config = dict(
    d_model=192,
    n_head=6,
    vocab_size=8192,
    init_std_qkv=0.0161,
    init_std_down=0.0,
    optimizer='adamw',
    warmup_steps=268,
    decay_shape='linear',
    doc_mask=True,
    train_tokens=131900000,
)
Each number is 500 + 50 x the weight over the matrix's rms, rounded and kept within 0 to 999. Layers, rows and columns count from 0. Numbers have three digits each.

# layer 2 MLP up, 768x192, rms 0.0957, rows 0-410, columns 96-127
523496493519532498504506486510507499518493520503498508500518514484485489507500518499506501515491
511486491519507492521499491466507490477467516475526492514535509470496494530504516509522508477509
532361581518622511596582426455488664553423321627414379569482432548460486699491435503499553453521
473626529546482494509462444482565542523500564573345515530448534598540458544503585460498465447492
434534473476471486506499398502572544540572488635461443553494527402495553638468516535579426464474
516500501500516501515506496504490496499491507511502505501498499490505493510493504518492500505501
521500521523520487513517510507497480506484515504488493516516496501496488518515507515518494486493
549566577473538492460549485564463533483474472456558505564513501320510437558476549534564486471497
511507502512510493511509483494493497496491513507501497504508505491500487511498504506519501498495
499569588597514566419605454520650558572490490438520529465424531514564533547544488494615569549583
513494506514508492486503497501487507502480500513491507501506517485492497513500522502508513488509
512496493513491492515501496502485485497482516513482492502492500500498491515510507517500477498494
415442571554563541635535478530527641593470401622557527411504438387447449483446445468434465515358
499550552484484657501533442501404500383446627468510510441684532545460545438504603499498628550578
478623551482508469491457433486593550589504454669359435475601498543576454693470552613606457455578
442482591548543533455561530459511346452472436517521486522609564395422406494641473526550536450450
522515514524506505501509468492507499521473516490506492487505504490496475515506520512522496499501
520459441473665510576540445502402569613525625524639519666521457390373433576495561461449620414421
526507500495501492512509491505505497502495506485494485500497490482485484513505513508511502497496
520498505497515504511507488500497499499489503501493503504509501490500498510505502511511492496501
521501507503516499517504506491491492508497509503503501504503508494494491509502512508517490487513
523501511496516508507512495503496497493485506511493493502496505483505488501504508514507498505508
529492508517507492513502491503507492521486512496487483499483496495512481493505520522495502493494
489505468438592454511464534449438496432459487491499391510525517485475432587526544462513511415484
511502500498508498504504501498496509501491500499504503502501499500501493502508515503503498504505
511497516507504491520502496498520500524471521512501518491483508454505483523532508493515513481517
497498517531521501526508491483487477500502528495467479508508505514494496521494514511517493487478
535502516510518501532523510451505517497485521516495494523525517481500490520481506498508490495503
536500492513513502502504498497486500502490499511483492495507499486496480523497515510512488506511
519489486501513464529511502490504475504465517492505511523510497471502493517496503494506497492486
656369535517631507477593585486610449429451496508367511586599455526479542431366539437465564473618
629576477651551688446385527505544475472496437406514407417573479481466547454467482567563610519492
494555580582625565511427525347495498460403428427563490514633636461402393500454617498507531367572
678596586440633534476465510547449446429560606516572491575431475473493541564503623459482463545617
542500510510511493521510481502506499517480496510504496506511506481497501520502516516495490500502
548522468453488522496524525404413429495435644430533574578609439396563541439462450427468525595444
527518575539502478440527431406509354499432449505497446601438545365359524515555434516519513495471
528472509515503512508511501496493492482484503509495510512511516511508491509503508499509497511512
669492550594705584396442542570530548483408434409457426507473520419490516438458576627589550427519
520502493514513506518520495484513503517501496504496498498516505489503472521499499487486496498516
517492509508508500518522492498506497504481505503492498488506502467495475517513520494511506475513
604420559633615566489464550346503513421459552558412490507409678396361506545533464537474562477555
524513502506530519495509514486505493501487492513512487482512503470512476524506511505523491499500
593646519537386481530450465487556585659424502485554536524547415423587502474551442605474473605553
521523516537500492496525498524495488516500501511498525505518479492492458518493508497516497507513
541487499518504506513510488477502499499483519522474511508495500505489475514510516507488502497492
567567451578467502438604440365421480506341649410477545486419457465475377531530440514595543547630
514531495514501493526513491507486516508512519493491460487508505480500505532493506526520490493502
521494525521499515512510491483522483492476488500487495523500509472480476506502505515514496494517
479548553645422526520420600482482487478381444440453397555598525516479522493453524498488495442442
446503627404584538443531368534476559483534536690440422487464498551506562554460564507625354466562
507512507510484490520503489516465499521492497502511484489497493498498505507489533495533495509482
588565503593582485426439463503527396627423491430455547500546473500562456699562414555587564482593
512524497510492487502518483495528499504473502497504502494499497496507502525506515488512479522518
624514590650510617557670394458464510464453567408518424469440488435537546562503449490566423460486
587502511425526477491474481325453539638457536594510442529644556480477518562407443541578495486576
531514487492496474507498485470512518502508509502493501493508493494513500509485513513509516520515
509489519496515500520500482490490488504518505492517493490532501476497474500501483516509501480512
511498500496500495504513510503500518499489504509492506500506496490487497518504511506517489492499
510460475479535468499612466427509377417408472522455432617573605537519451502532515481552504512448
457481401620551499455508588435518579555363473626527581680367481550445458621522545444638512466590
458450459428611465561503471439592438460597606524432444530590547442530462524600569478545438486545
527506528507512503522528487503474509505479523496486508491476500485501491527489517531509495503506
478366492456446521394677414498411580282356442533529392524492666580520515707592552497595581541461
577375360476540504469582513481471540472429390588471487376542515543460491535540566558496515410470
515485498515516500503499487484497511499491502509497483484504524487499485520510517518503494510505
514493506497501505509511495499497492499492503505496498512505504490487501513500506509509494504488
523500513508523504523514519490502481487479504492498495512507499497508509499507494503508497475492
512491511507512507510504506499493504497489502499488501511507506502493489501499502510516503498504
481446554506464415481423491510509529367536425496555525632528549367575419537596441643533541353550
512492500525510508512498493497479480494483509507496500488493519501492471504490536499512494509496
677367449389505426513568598344423376414519671554505617400529494445365352469432542505466445512539
545488513503498507505521495513507505502508492495502511509510521484509494513488514515500493491509
510497509507509507511507478500499500494492519498487490514515503499502491519492503501505497498509
526500500511491485512515512483518515496496513486499489500508501483495487519502508502522495502502
507500499506504496504505498504502494497495508499493500502507498486503493510491509499505496504502
499507517508507491510522499483500497526465508508491511492507509494488501507508488513514495503512
521503515512507507498504491502490504487499499500497494507509509485502489509508513499504498495506
471574623581534470468549362564590502451438538630636423484455423523566528608464427522562567389467
463561438504469508488517545490547532528490492474568535450498622438554347557479604475557568518598
779492552548446526462385488393534426534352528507473506705517510653431503559490622698478543489407
556640552432642507449498411623552451679621487567607475437383386489490456613315450500641599450522
575511569569534539618496550495412464550509509418410525526531611520267548549593552594428417464462
516595467515500380380485432439453542444474532553362531500442470543465513509402628435545467529491
508495499508490507494516484501478505497487498508483490490505503469490474512494514526514475513515
504499508513513492519508494495502490509491513504489496512505518489496487509500515509500491522491
516514497505495487523519478501502509515486510487507503500491491499515507521484524500505482495513
464556515545430550560633391556556400543526610528516573481507469431494472679449631533518440439417
506482505530484523582534536471486488455426624357461482526567596521530540526547485525488572568684
526564489559589569479544524444482461392443582585469431369523506330383400546519492520481486515458
529481466509509474525519495507499489531471494509480509495505529487492467510507512512532504504520
525500501489506498518512496491502490505495506522498486493507515471506487512500534505481493494533
661526438500550502490531508542563426557518475488415540617553480464463482542474542518473557501592
525505523515509496521496487499487506491468505498485490507525498455517492513489507536525476484483
511497506503504508504506505501499500499492503498504501504508501486500500505499507503513487497501
577344430497457449587573429536534676471252409474458577734563396486559500531445481493484468457343
518551468511548443564398534509385405577410514544576609407368358405425433544416527602479520433450
539492516503516532500486495502541507493484490523492486485548488491476506540520509517530455484507
602392357665638648462588622458500579419438528653563475402390542522366558605555678631594438490576
516496500511501494513515496490495495499496503500499501495509498498493506515498510513502500498493
497373499476515517603560496459488567615409507542605452472608424511601485505461417534532465399417
517505514513504511518516479499494491492494511500498499503503518482508466510510512521512505516520
582548612481423576479526619529281391406549518604478564438652503462445557502411604558504335546584
518501514509517500505525500499509495499492516507502497505489507482503491552494497518518509505502
668533597402477390497534519443409465551483604484476411729493443637549478449400526517506465389560
554478574558562437472654559515551517458475389494473426407573429460496529517519531552477465420503
536491494519502508521513498489488515496473503482522503505513507494497475507510526506521497512502
476532478474479453525755407381537439552531572495434457505556458323468507594532481418532520432447
526489500495493499528513480513480499500499484493491493515500511474500461517512518495479492486499
525497516497493505514505489516505501511485507514490499493491493487510491507509506512506502503494
486554591539612438486418318456313588429536559591464441476410462562595410517473444620533624494544
521501508500507504501505491507508505485498506506490500507499513484502488504495516519510498501507
559420583598393491462584511402493598483393493520348441504507376506531428669308484468586432634410
513506486488499491505501495504504490499491506507495496509498501494489480518510504505495504504508
524418569449582566529539455567465447547629549489411492506533650409413531488668544553480488434582
501498507505492503500491496507503503495498493502492505502516505494498502511506504510511494490505
467365515542591467508744674466482421369374558665458327425647565508500379616557504542474437520623
508486505501502499506502494501497503497497500500499498507500505491496493509511505505501501499496
427426594440692434617565567483404401456453568589491401604417709303505549481609643515414643455510
540452548596490495617585629402420521527482317437415578543524584469453300466605490565422492430490
472442626445523461552465520543499379519433565445499530503516410470553514539500540540488499385488
523483488496539502513519485525454423500488527528481505528539517457489448582570489512527495548517
534490508502496518512507507499495507499454525487496511501508505468496477521488509521500509505509
494487514566548527517478516486490500483509522469548429527478490474525483499511562504552499499515
514540446558513474600635596450482536464527472564454473441583656488523452591438568459527546552554
503502508514518508517515518494493484479479492487499488491516502500514476512509515516519506513500
514500497498501492503497497492495505503485508506499495505507506498494486524514513512516485497502
536515506499513505521525503469511481518475509512522494480513481475510489514490524510520493517493
528520486487496484508508496499491504516488505494485511504500517466491493503506496523500496497507
427461446481502516515588593381615513570529548476573582423553504392517486567598507611571572599536
528491478532508482519522484487485518505476496513510516523505487468511496531480521517513484507492
524514489497492503513508484503512492503516509497504495495490485503510500523491512524496498511509
536506519517491514514510503506508501506495489502513506510499475485499493509517515521517487494493
508420569420488443501629513508501481386358587434476445513664533370473504511628487431503405390579
515506514515520510513523504504487502480475501506507503531509507476507500514514506502520502488478
540501516501519469490530473485493493495482543525489475525509496480493474524498505521540489514515
520510501496498509499529495502504506489494508485503495501488506496490484523508516509505481516533
511419481592604535494435457597605487476563390579445471451536644463499566506487658625490434415574
477551588658632524396528451521500517614500402366615567479522380343498348586588467600608631473566
462407637533431606544570373580624441531521396593389439606468457494403561606468485568646282428484
528499486503505463496512504502495479511486501511505528517474481498484485514493506506503495514500
522357474509520504578530526377481484552523429548510418599538530499516431646455471627480354456411
562408534636601528614464407458478486489406428618370373640589488637420497737473475557500437425510
501497496515507497500516482503499502513491503512500505497512503480505489527499500508510475496511
522496495493500500514517507501510491493493512514479496504491519501489469536509512515498517500504
543474495504552508551542526505490442524466508537495511498531481477497467568478523529519515512519
512484488514511488509525488505506506520465507489493470520503510476497484537549490516515506528503
608643419640657516563536403384492503550499498475575458422582482457437391662513475586587529456517
456416531356527562526523471321447564559545555573568536514462513458406477603472466489531518435442
452492614460505407481531417406364473491429472581548551565486533431433499480506497595630420460657
522500518515505486495514493503508486491501515505492500509501508498508485523504497503531491483521
492572421409550426555633636533440475578442467541540546613566346428595399580605682604681481521531
516381418639558650584573546466472454518499445413585496517470633422343329586451664591503584544557
523500510509501496508510489494509491500493505501498498506522508488504489503495507506506515500508
523517505505502487502504496493495496520490497476495495516485485487492495528502506514502507526522
526498492522507485524508498494518490500480520525497486518530489480500470522492518496522490509498
519462637669529624431388397581514377532477489441557412506452516370387544559404495600457550398463
648548548439620511442589444584487404449426540473456444561597718410503508481347596549578378480495
578472370559558434509479440519462602492385427635453598594434549513398463679390582515494460559528
520480492505504509499510490496506499494503500513497505506510504495499490525502507499508480500503
511408566525508625443673491466413471498445579567439409669641440422478530488521467477497555422563
483523586484515417526441539544375526545359436435609555720537527499432549582612524571498494503448
575433531480551536445628459473551502384335547537489404618571372558574541490518377423651435565577
506496498498506498505507500500501497497490502507497498501501501504498497501495500508505495501503
525510498503524497512499495505503485506483504495500489498488509483495473511482504518526493482499
683631463488522613547435454518602645603414515400605450498482388513554317522416561543567567654344
497507476487578628500684438470478439547527491499574532537597522413511494506530517426547556399527
487411463501418392631588486530427635549469564483603587599519459422466425611485548580505585496356
552275508574494368466456560362569551435449566618379440476550451502542587489474414527440471518363
526483521513494495498512515496498514510509495517503501490498492473512477529515500500520517501496
619475635567473474696472428514526494517443365532441377467446562395435474602479513589637480476460
505495550569447430626519561413393437584469446587559537510472555484376519652450545610515393417482
512501499506525497527485490495482503526496506504506497533498522485489492535513500504522512486498
587533435597525490541513590422528443514426467504436555390574505485374315502624499546468426438415
497587615485475470708545404413438438523561448360535489492463536376517450569495524493557437506495
475490473471536716477639552526575509560503416420579511597553541393620435582636514515484504527456
534493496519505490506496515506505507501476506505482504536496518505487477528512512507514483505500
529486502507515502504510490498495496495493505494511477494510498483509489512499511508510493503493
517506508512513497507506502493500498504492499497490493503506507488496490501502509512509498503504
523482502507518497486495506485510500492488488499489524494513497492506479520503515502510486497486
467576475454517448445504404405513377343427597546295347495660580519522496493516459440575477552634
563492432396510690455597356583548595476549484554454434488687569573412531532381762500560434548486
521488498527510490482516511483509486504494490498491510514505519475504481527518508514515501492503
672495519591605681464545357570454439353356465436370551468732624613529482532551515503563310532571
517491515513506496505513502493502490495487501511492487507513518488494489511488499513505490497521
509489505515504508519502510490502491496488501507507509503504512485505485519496501511513490499498
517527502515514515537511484506511503519507504487496487482513501479515500540489498520524509506501
858530495445550627441375482539437485539524573511504413477552508526253482575539585579530558506504
404429622337438436532464594501535359470549528342525536603655590464539620473555460530453574391522
514439460521550427457573370412563416432478592635335514570452489523484616658498534439457384449433
510508509504504490500491499495498504498493501502494501506506509492497498505501506498497504487504
517490504504506503501517493502497488501491505505498499505510510499498495506497516505513493503504
520501500516509507500503492497496502503492500507490506498490500499501490511502520508519484510493
521497486516493495497498471473526523522513491494487478507515487493514487540508517549520489523496
529523509498487493528529495508502508505480502496506493503511530465494482522505512531519500500513
580357499553439332669464471407353547566434446656532358638401478525529520610416435628462395431402
505506506502509492507504490482497500494499505504509484505507495492500496518496504509530485494503
514499518495513502499521506500508496500478504500496506509503509483489497525493505510511501508515
514496509508508515501510509477500502493495509501502497514510507485497492503500501504518493503503
519493523505510492514514484502510501483488513507500494503526501476497487522508509517509494490489
518502496503524480514492497512501484514499493504491474512509517481492493513486505502489486510514
543491492505518488509513496510498499516491520498495505514498495488493501508499506521511497503488
496463536556439536552482526422643526458531439445492459394440508471494452590567397600476506479538
540490508503510492507516502492500497496474506512491498501503513500483487507508509509514493501486
545434456536618537490551517519458449551347440408399515448507521520510458500452558605493477453311
506491490496519507507514488484492508501487505498496513521491500480496495513498516512512504504494
517515516555489476502517495517503492510505495511509486508499471468486459537487522505532465490476
519492512506514493499516495499494504482502496516482491501515507482499481516509504517503484494496
601592470526617581478481508561515487558485510389453622522621525440459493413458519658480580430443
522505505509529493488507492520506505511489493499518516509524504479495487495512508508498526503511
594449541616527517476559560450465427437490532547486447479533493480362532595502481529401492537472
494519513507492504506501495492516479503487518499506490506533496495503504544547498521504512498505
516515513507524499522476492499492481512497509478514498525509496489494488516526508508511505483509
535507517507502485503489494496511499503483503503495496505497509494498488505494511501514507486518
526490515500509500509508475493490488519459500498519485503512500475481480523513516491509511502498
487646437490592382538455418451488580348468618562392435626559504494491498527540605410493518671556
525466497572477454402431522530497490391526456546509311457630506571537505476559432609590404598625
536521488512497468523509487475509513476489495478459495500485491490495478516492518506513511522524
601603450542489548549472427554415331502377651446344603600441566399487439548596539479503459496553
484551425450559500614495535476476490549507569457654529561468575353521407525472622492477543419471
617467577478648521531464519438543544565479610392521509607394536373387514429470427558533745496446
674486568535589518365474497547449354519515564462454405480548502447429547475500499544494546520429
526514507505478530510527483492516489503488536510484499514492508495487476501510527519523496500480
527490485507514506511519500491480499488490512496501503505500503485508493509490509506514497507500
526511506505504496517490482485504494501492490507477502530511490470481473517510532525509526515508
518495504497498500517517493498500493493491500503501504499505506492501489515507520510509500501495
507501504496508502503526496498495499501482523495498488503503497481509491516506505503506493500501
533497512537528492513527504508494475499489516513483483523534489490491467531528522499522467464490
571592524746447433541424299535538489452564550627519606457387552513442543532440539507636524391482
512500500500509493526542493502513505514455492519496515495503515488492497524499513493498482509507
503501477495516508499508487504489512497487530496507504527506518487493487517490527499514500502491
516496510506510502508503500497499493491495513509492505496499506493501490525496504508508498494496
547516508489518499509497482502495501493504505486483494492518500469524500537497523510491493521512
514501496497516508501505479510506514504492510500497497512510497468506495495493500507503507489496
509498504503498503507502501500497504497497505501496501504498497495498496497500502508504495501509
524487509513502523515506488503506496511511503494485525527492521477491492527506529516513500492485
550622605522513459439598477378540487421616585478598434413449509516493476591600625454492535552615
508492497517498504523522499510480514506482488497492489509505517504491492512497507507503500489497
426442542454477430578665524458471359441569557494503338399583601335468604479473500467557440515461
509498500501499488501498493499499497502487504502497493500503499485503493511507509509513497491497
510502512501501484507503502496497503500502496506504501490505497486501491513503511496507491507493
542456608507478417630534646349576452568478452533556410431551727376411518637461407587507454564386
637459467557667472502643487507448641455444497590351527514549379547400484496534512486522480538574
518504522510503499517514495511493486492492502492497501498504497498510495516507504503523487495485
475567529437449392491418553498520532502479496472462546484483475526586509454527472570520529547514
523492510514513508506504501490499495492481491494498507503502507484495488505488504496503503496501
529510518504516505509521488489482499515490500500493489501499533487478501520493520521515499492501
519499501509500499498511496501497495495496508508495493504506500492499495513499515501510493501506
510503499516503479509518491487486515513533500520502490501513493502535490570480511500499455527500
518487505522514503489513491512493498502497497521508508500503493479503482506504512508526506505497
531485478514512502526507493504500510496486516485483494497500509494500479539493491513517505492501
519495499488494485527519491499487505497466505490498509484498503485496491541485517514522485501517
522502511507501507501511497476496496492477509498498490512510513490491479502506511520516482514507
470545522611525425589413384572518540462483489561533342421411429527489478706467637528616502454408
485349549649534566460602419379510393441539476552376504645480596553502547533504481482487463450458
519483495515504487523525500514495499489470527534489499489514510480492506519503512510515491491504
546435631422544611549484467520614563540573413413523394590491656514579399544660579750469408435500
544661533452627584523513420563497406439566433451487398445723621390440516652503746573493443498452
532496496498478516490526488487486494524464499482486526480512495459480452507513501529510502491501
514511510518501512517502496487484513511483517523492502517490511478496495523485502527509480518493
516496500504517490533533493489513488489487504514487488500515512489493480520502514528513494491494
500470507502505499479499494498500491507513515508498501495510512477498498513508499507508503485495
518506528527516495503511506477493478489506492494489486506502511463468499502509496487510508503513
512501491496496510506512496502498507488494499500506508493504508495490504501498511500512500502512
518502513509495498511502486502511494490494505484489496508527521496508492514478514510510493491490
478415483599501615425725566518507578477391495404563516513517489502537446485533456508576566624323
504458520525485549573521438462484580556517535623410448577569559358348522610467509537538402480459
535522496490527488559516481509485483542491511502491492507513487489501491514485518512491495517496
446551482405612536548454468414493468591443411575525405584689584400585514640534482522534534469590
659574518558546569455556541453608571519502408456654475466606498525608500504399496586606495483551
514608506476525614630562375577501548577571482429541455578475471451428380499440486487678418480448
529469661569661611557509476594609465490479338401618540505420535400538435491504586563463571431400
526496493514517507490509482501507494498496493522500503502504518494510484515491526512506491501497
525485472508519491514514499511504481506487522509487504491490504467502469503479499509488501490500
526497499497514503509525499504493512493487501495494493502510510497502492514499514510515481503504
580562445470510547510483517441557586437484527394318476541455464545511448493465467437462477583386
535476506510523506493499497496496494493482490512503490517497523470490484522513518504520481508491
515494497536514505493518472510498507501477511520518500504488500495492484515507524523535506495504
540496490499487486517509494478486500494487515486512494524508495482481473540498522496501496488492
520505504501510500496505496487503504493484493492499498520494498478489483504490519510488502480497
514500507507502495502505502491497494493489506496495511514505505494508495502505512503506492503500
519503500506503506499505501492501503500489503502495500501500501498494500511504511508504499488503
489484500509497509521546517496504490498504497505511524516500490455529457524487524511527509502490
602542417541444486619524463463548425432458471629501497657509572407491436487376543449489396389532
514551520579442547608537417575496489587500535455430566473646630467610354411449441619637606475570
503413529535490425448563567401581406366526446542525290477644536446531419510592410471489442412635
518599445523536483461447549529636592407582543566384553540452579519526392382575586490468456446639
505441592374449472525540462562460358498507419541585486625529531338479494657513466485483476554620
511494508510500505505508500498492495497474504498501508503511511484477491496507513513499506495511
522463523426487571409542566570375544399544597534486484445549538432404421473463631595536452502517
515502512519505488522515482500497488507489513507498490490506506471504489502500504509505509493500
518491504510497481524513491486503497488488515503492504514512492486490500513500500490525487499486
515487501517503491522517486493509519474483496493507503500520501478509475506527503502522520510502
707655584395613428577518555374536434453417508467506591649496446465459560529500572515405460494429
497521504581614439585612627351460500503510555472435381492541460549508411390594477593450656514502
508507510499500490508511498491498496500488503509496503511509504492498494507501502504499488490490
659624384536513445499478483420581527427456566524376493475628418501473447535565640472472457566467
522498495514511516517487481493477497501491504501484513514503526497496498521491507508490500491489
587537487480653434545554525528444357492366628461490478508630464546590495646545489590541563398499
505505504503501506502500494500499498496494505501493499502501507488495490513504502505508499495504
629522530507573496484487585362598510481457531517576502591559444459465538515570545638505445561619
523497513512511514507504492500489519488503501497487497511508509496486493518498513513510501498509
517495514495502509505513495493487501491487510503484495501503501493507492515514503519521484509509
527498492510502497528502483493470480499488516491489502509508522503522469506493513500500510496507
499429513409523490528459555513491484585391307566523505482420528450443415712513584617520433495481
517501479519509494517496502494509488507496494497491501501514495488510496517498505502503514505502
541493524490510505506493484499510510490496490489521475518530497476482488542497516517529520513471
526507490490497499525494483506484515506496510493488516502508507497507501521506517506500507516497
505496509507507504504511488504495505508494501503499500503502506494502488517494509511511494493500
477438512487575459387584540482408512400516582532345505475457485548409319451438651475521393567592
525509525500503511506508488501496492506494501495510491505493497493486492517492521518517486503498
469479500541457435595603501489388498409375570444577391684432422510573511526668464477459572520375
533460485562583487603541506409430445435410544658441402518437464499489478513482556454453470471465
530486503504519485498520502501523490513480502526485480512494510470506486522491499501501515512511
505484506506510483506511486494490491495482503496505499517506493477493495518508510507502494493493
528563591477380458638506515565547659441489542587309432397493643521472378508477497491702396489611
490469448444635578488497515574472547570524423593424435470609590535422400614500468501478485487580
500542471558537516401512587397388459598465587554515549657500578444491443565398569473610485567644
509498492520513491517489478493496482492479513486491518507498523483501487507496491501508507505512
508611589362613436458551395515343565430441393459530405453613471434502505669456618662623491547603
528499513520522514515506486503487505534492512488520498514501476452479466535491536527529510502488
497482500527494521521483486492492518505496495513477514489494519476492471539470514534512496504515
510481489513509491511503488497490491504479507495498499503517521489499492510494500506514493504504
525506520526523511520497478493498519506486503517504484514499509472511465531486508514525493499518
517489488542524483545518484485499490478460496511494492516510481512500483537516512510487470499491
534500526514520486504504488495509481494482490518468502494516513484475498518498513508514501481496
533483510516518495485510483492518509510482508522488506484514495480487488502520521507522462490492
513505509524511488510507498514500490494480496512487497495512499485491494523500497512516485488496
462459655458469486541472593426451391508443433663385543594409458561517397491389502484413447264572
534575421417714443388496539413513514365394543388540407544588529419555470420587485493512562367596
515461441634579457524446525542575535636512403440460474452606547506433483543480455527650443580476
570508520577629625582437578400472448553529478456384431473668543448413511437515432622444497461428
567568531470580554410548409626510455467535540568667424597446470549578603585444537483602487590450
533495514531515495521495492500495485487481519518497497499510491487481476512507515507523502506501
536519472581393415510520485410545575395510572621463542540425487530511510618541489512606466597568
509502494504512488513513503501497502498489502505494500498497501493496484513503511503506494497496
503496510506506503495500494508498500486498502504492493502505499493503490497497511491500500494508
519495497508499505503504493505491501494494502509499497496509505490499494508503509495509502493505
478430472503399519659524587472509469434543395508551417459558520461431413660495569610500528388485
576407489554583460576550441541500586574440466410536362568479352502429485554394511532599464443328
520498495492518482507507496495510511503490508503496502503508500482483473514500513497517504495515
505518481515526510519489478488519499514470514503499505499509489497493490518501490527519512493519
525481557585426604554450415540506614534529490528592689457407524535423510531490490580628470452463
514497535494500517507504486498487500496489499492506496490507496464508486512508502509519499502516
554429607608563614441428586496504413572407383336440371639516477527525423544557470658501399441506
513493498528487484498526503487488509482500504520490488498531497491504471525489518504518485483482
517496503497500505502494497502489492501494509504503488506506487481502499506494511509500483499504
695460449557542494607497516363550416388448520694458554652625561573391556545561513480381426486450
510498505505502513501509490509488494499500508498491501516503505486494501503504506502510499505509
531488517516497502513506495491494500478486506495500487498508511488488453525500511496515498493499
535478528508501502503519496500499482485470517513493467500505533480497481516490522504521485519507
458444440584489420545576529538431536419445516668352566459505596373366436507489528449521533515514
717598523499627451574550465583528395427534457645506498514618550489543542475518639571547535511549
526469437622502362515457586603442580455354552608470374452477533539520542543494459611495351534577
491454469611449381595472381494468689457493391513509480407528445465555438626439561593653433539328
505465506504510504494537488498487480442475548533497514500542478499516462514506522518522495482479
517434525453618577421509398459332506498540440526535495610524504503549332480499536518591519520481
519490501510516509520504495493498488494487498499495502523506504468497496515504498513511501492504
530505514509530491496509491514500491517497502510495472513484476477496489510491518502492502489511
505487500501503494503510507498498502503492503501498501505510507490504493509509500504508486493497
517502521502518494506497484489513508507515502497507500504507502470502492532493531524514492489510
520494503507516497508517505485490519486476510510493498508510509496500476510502514515508492502498
518506511510500510522505505504491507491493496508507486517515501492484492507499505508523499512502
606442468629500506571472528523532562457477419412489455550609415534624463582626448594533529433403
523501499496504502509515495498492501499492501503493504501515498486495488512495500506509503493499
500501505495509499503503497495491497505492499506503497506501500496493486508498501504508499499502
514478504524516519533515483497506512518471533518486497502521513506501466527493496520520489501501
520499511506503512501502508493495502496496501503493509509493509484500478506498512509513491491514
483585521523474472512592404414536370527406485610406537643455444431429559617466482473504508559637
519473440662602569463471550474645634612554319429573488432480427527498383518411578538501570444525
494557526600489430531460533477502558541398545558374555445490412334418492465435579486602529436463
525494517499500492509508481502504495503483515504502493509506494470481498510500506514512506494506
510495502497505503499504499494500499496490504509500491496505501502493491510499513502510502500500
476396512479478485496425423567429458349594384705428434484531472402395463679467632572499415447427
493615497523467454618446454421572445425504448501553442533475563432336543740496640498591543531552
722463595560603515728452598579576657549565507630372365528463468381377500511453431533476487433475
512491505512512496511508496505493497492497508511488492500510497487497499511491506506513492488498
534494501523519494518526502500483505476463495507490498503506502496487490526515519536525476501505
525390433654610521607577452428437576407300475505402564558634412541501421634503589496488585383445
510500491500501500506503491493501492491501509503497505498502509494504492511496516509512495499490
521525507538506508508500496474499478500478511492513500492496494472488481499520506511506478522517
527520523489505480501507491499492516510481515514511486514511495467485487506506497523515491516523
515493490504516495497501499495502489496490510513482484506503517502490489524501503502508491499488
679474427539605405486668395487537586495510473527509522540562455454505452507461544469625570562463
574414475463514535469578512484406458479412485389538358676527574514422538483577440481415570546422
507500497499509484498531503492504508505478498505502500506508509496493488508497525513505497506507
577427471588590570536446602460365522583428441457563502598443435408492368345583477646556487510515
564523478466541496480529515524483492509456512480504496478486446469445455501534535540533534510494
508487502508485513503532489490517496499482511506494485496516491488495484514507543510528480507510
522498503504503499495505491497505497490498498496504501516516510492507491512506519498512498498509
523490512515498479506506513485513495505481502506488501510508520486498475527502506517504478496503
525547499461621466572523443474412525536553536489548431454538461292409552506493469505504603454459
512509489499494495513491507495494496493492507504501505507495502497497494504506506503501506511502
517487494496518491519500484502505491512497502517502496509501512480498474523503534514505493496491
503504499515506497502514493499488502501494513510490503497513504491501496512499509511508509501508
507502501501505496505502496493504495499491503500499500496502497493497491507499509505504502500497
520506507509519509520505496513484506475486515511491490521526507477500497513486509503514495480487
500506454536471525600453397481511547562462513454593536569438377471537529541491522578547405478345
622626489475495389648487538491527580436444475531412515435512566431473481492480549558553425420547
511510492498507490518506497506479489507487508493485487504501505490479494511495518510500482500494
504494505499501505504506498496498504498494506503492498497508498494501498502498500500506492500503
403371451505629555667480538513430536501372456407502376575593515444441541670548367499441585494368
437559533545503455486459426525406373482600499637441527298514516449333542523418480504513486476659
518490482523497521513519492508503500509506492494534519501523504470489503521513516512517502517481
504499508508501500503513497493496498493489504505490500506504490484496495515496504499506497493487
664450644466564548438558522556388537460494420439552569541438521478482501652456525494441473392518
514569542533561404655594435331477503506345667572409472669388539449508581476449535445459496533433
536637473689552555534533458386456365501547516409517499542483507421476318507524611474573473459479
537503504506517499531521483499510520515498522519485505512500468490505499513511509517538488520476
525533503518512494505504492510498512494489513501503501504500492489498495520511504500520480498487
512567582522494575516405362520463521424502514579510512512590451502588499513515536486571451480532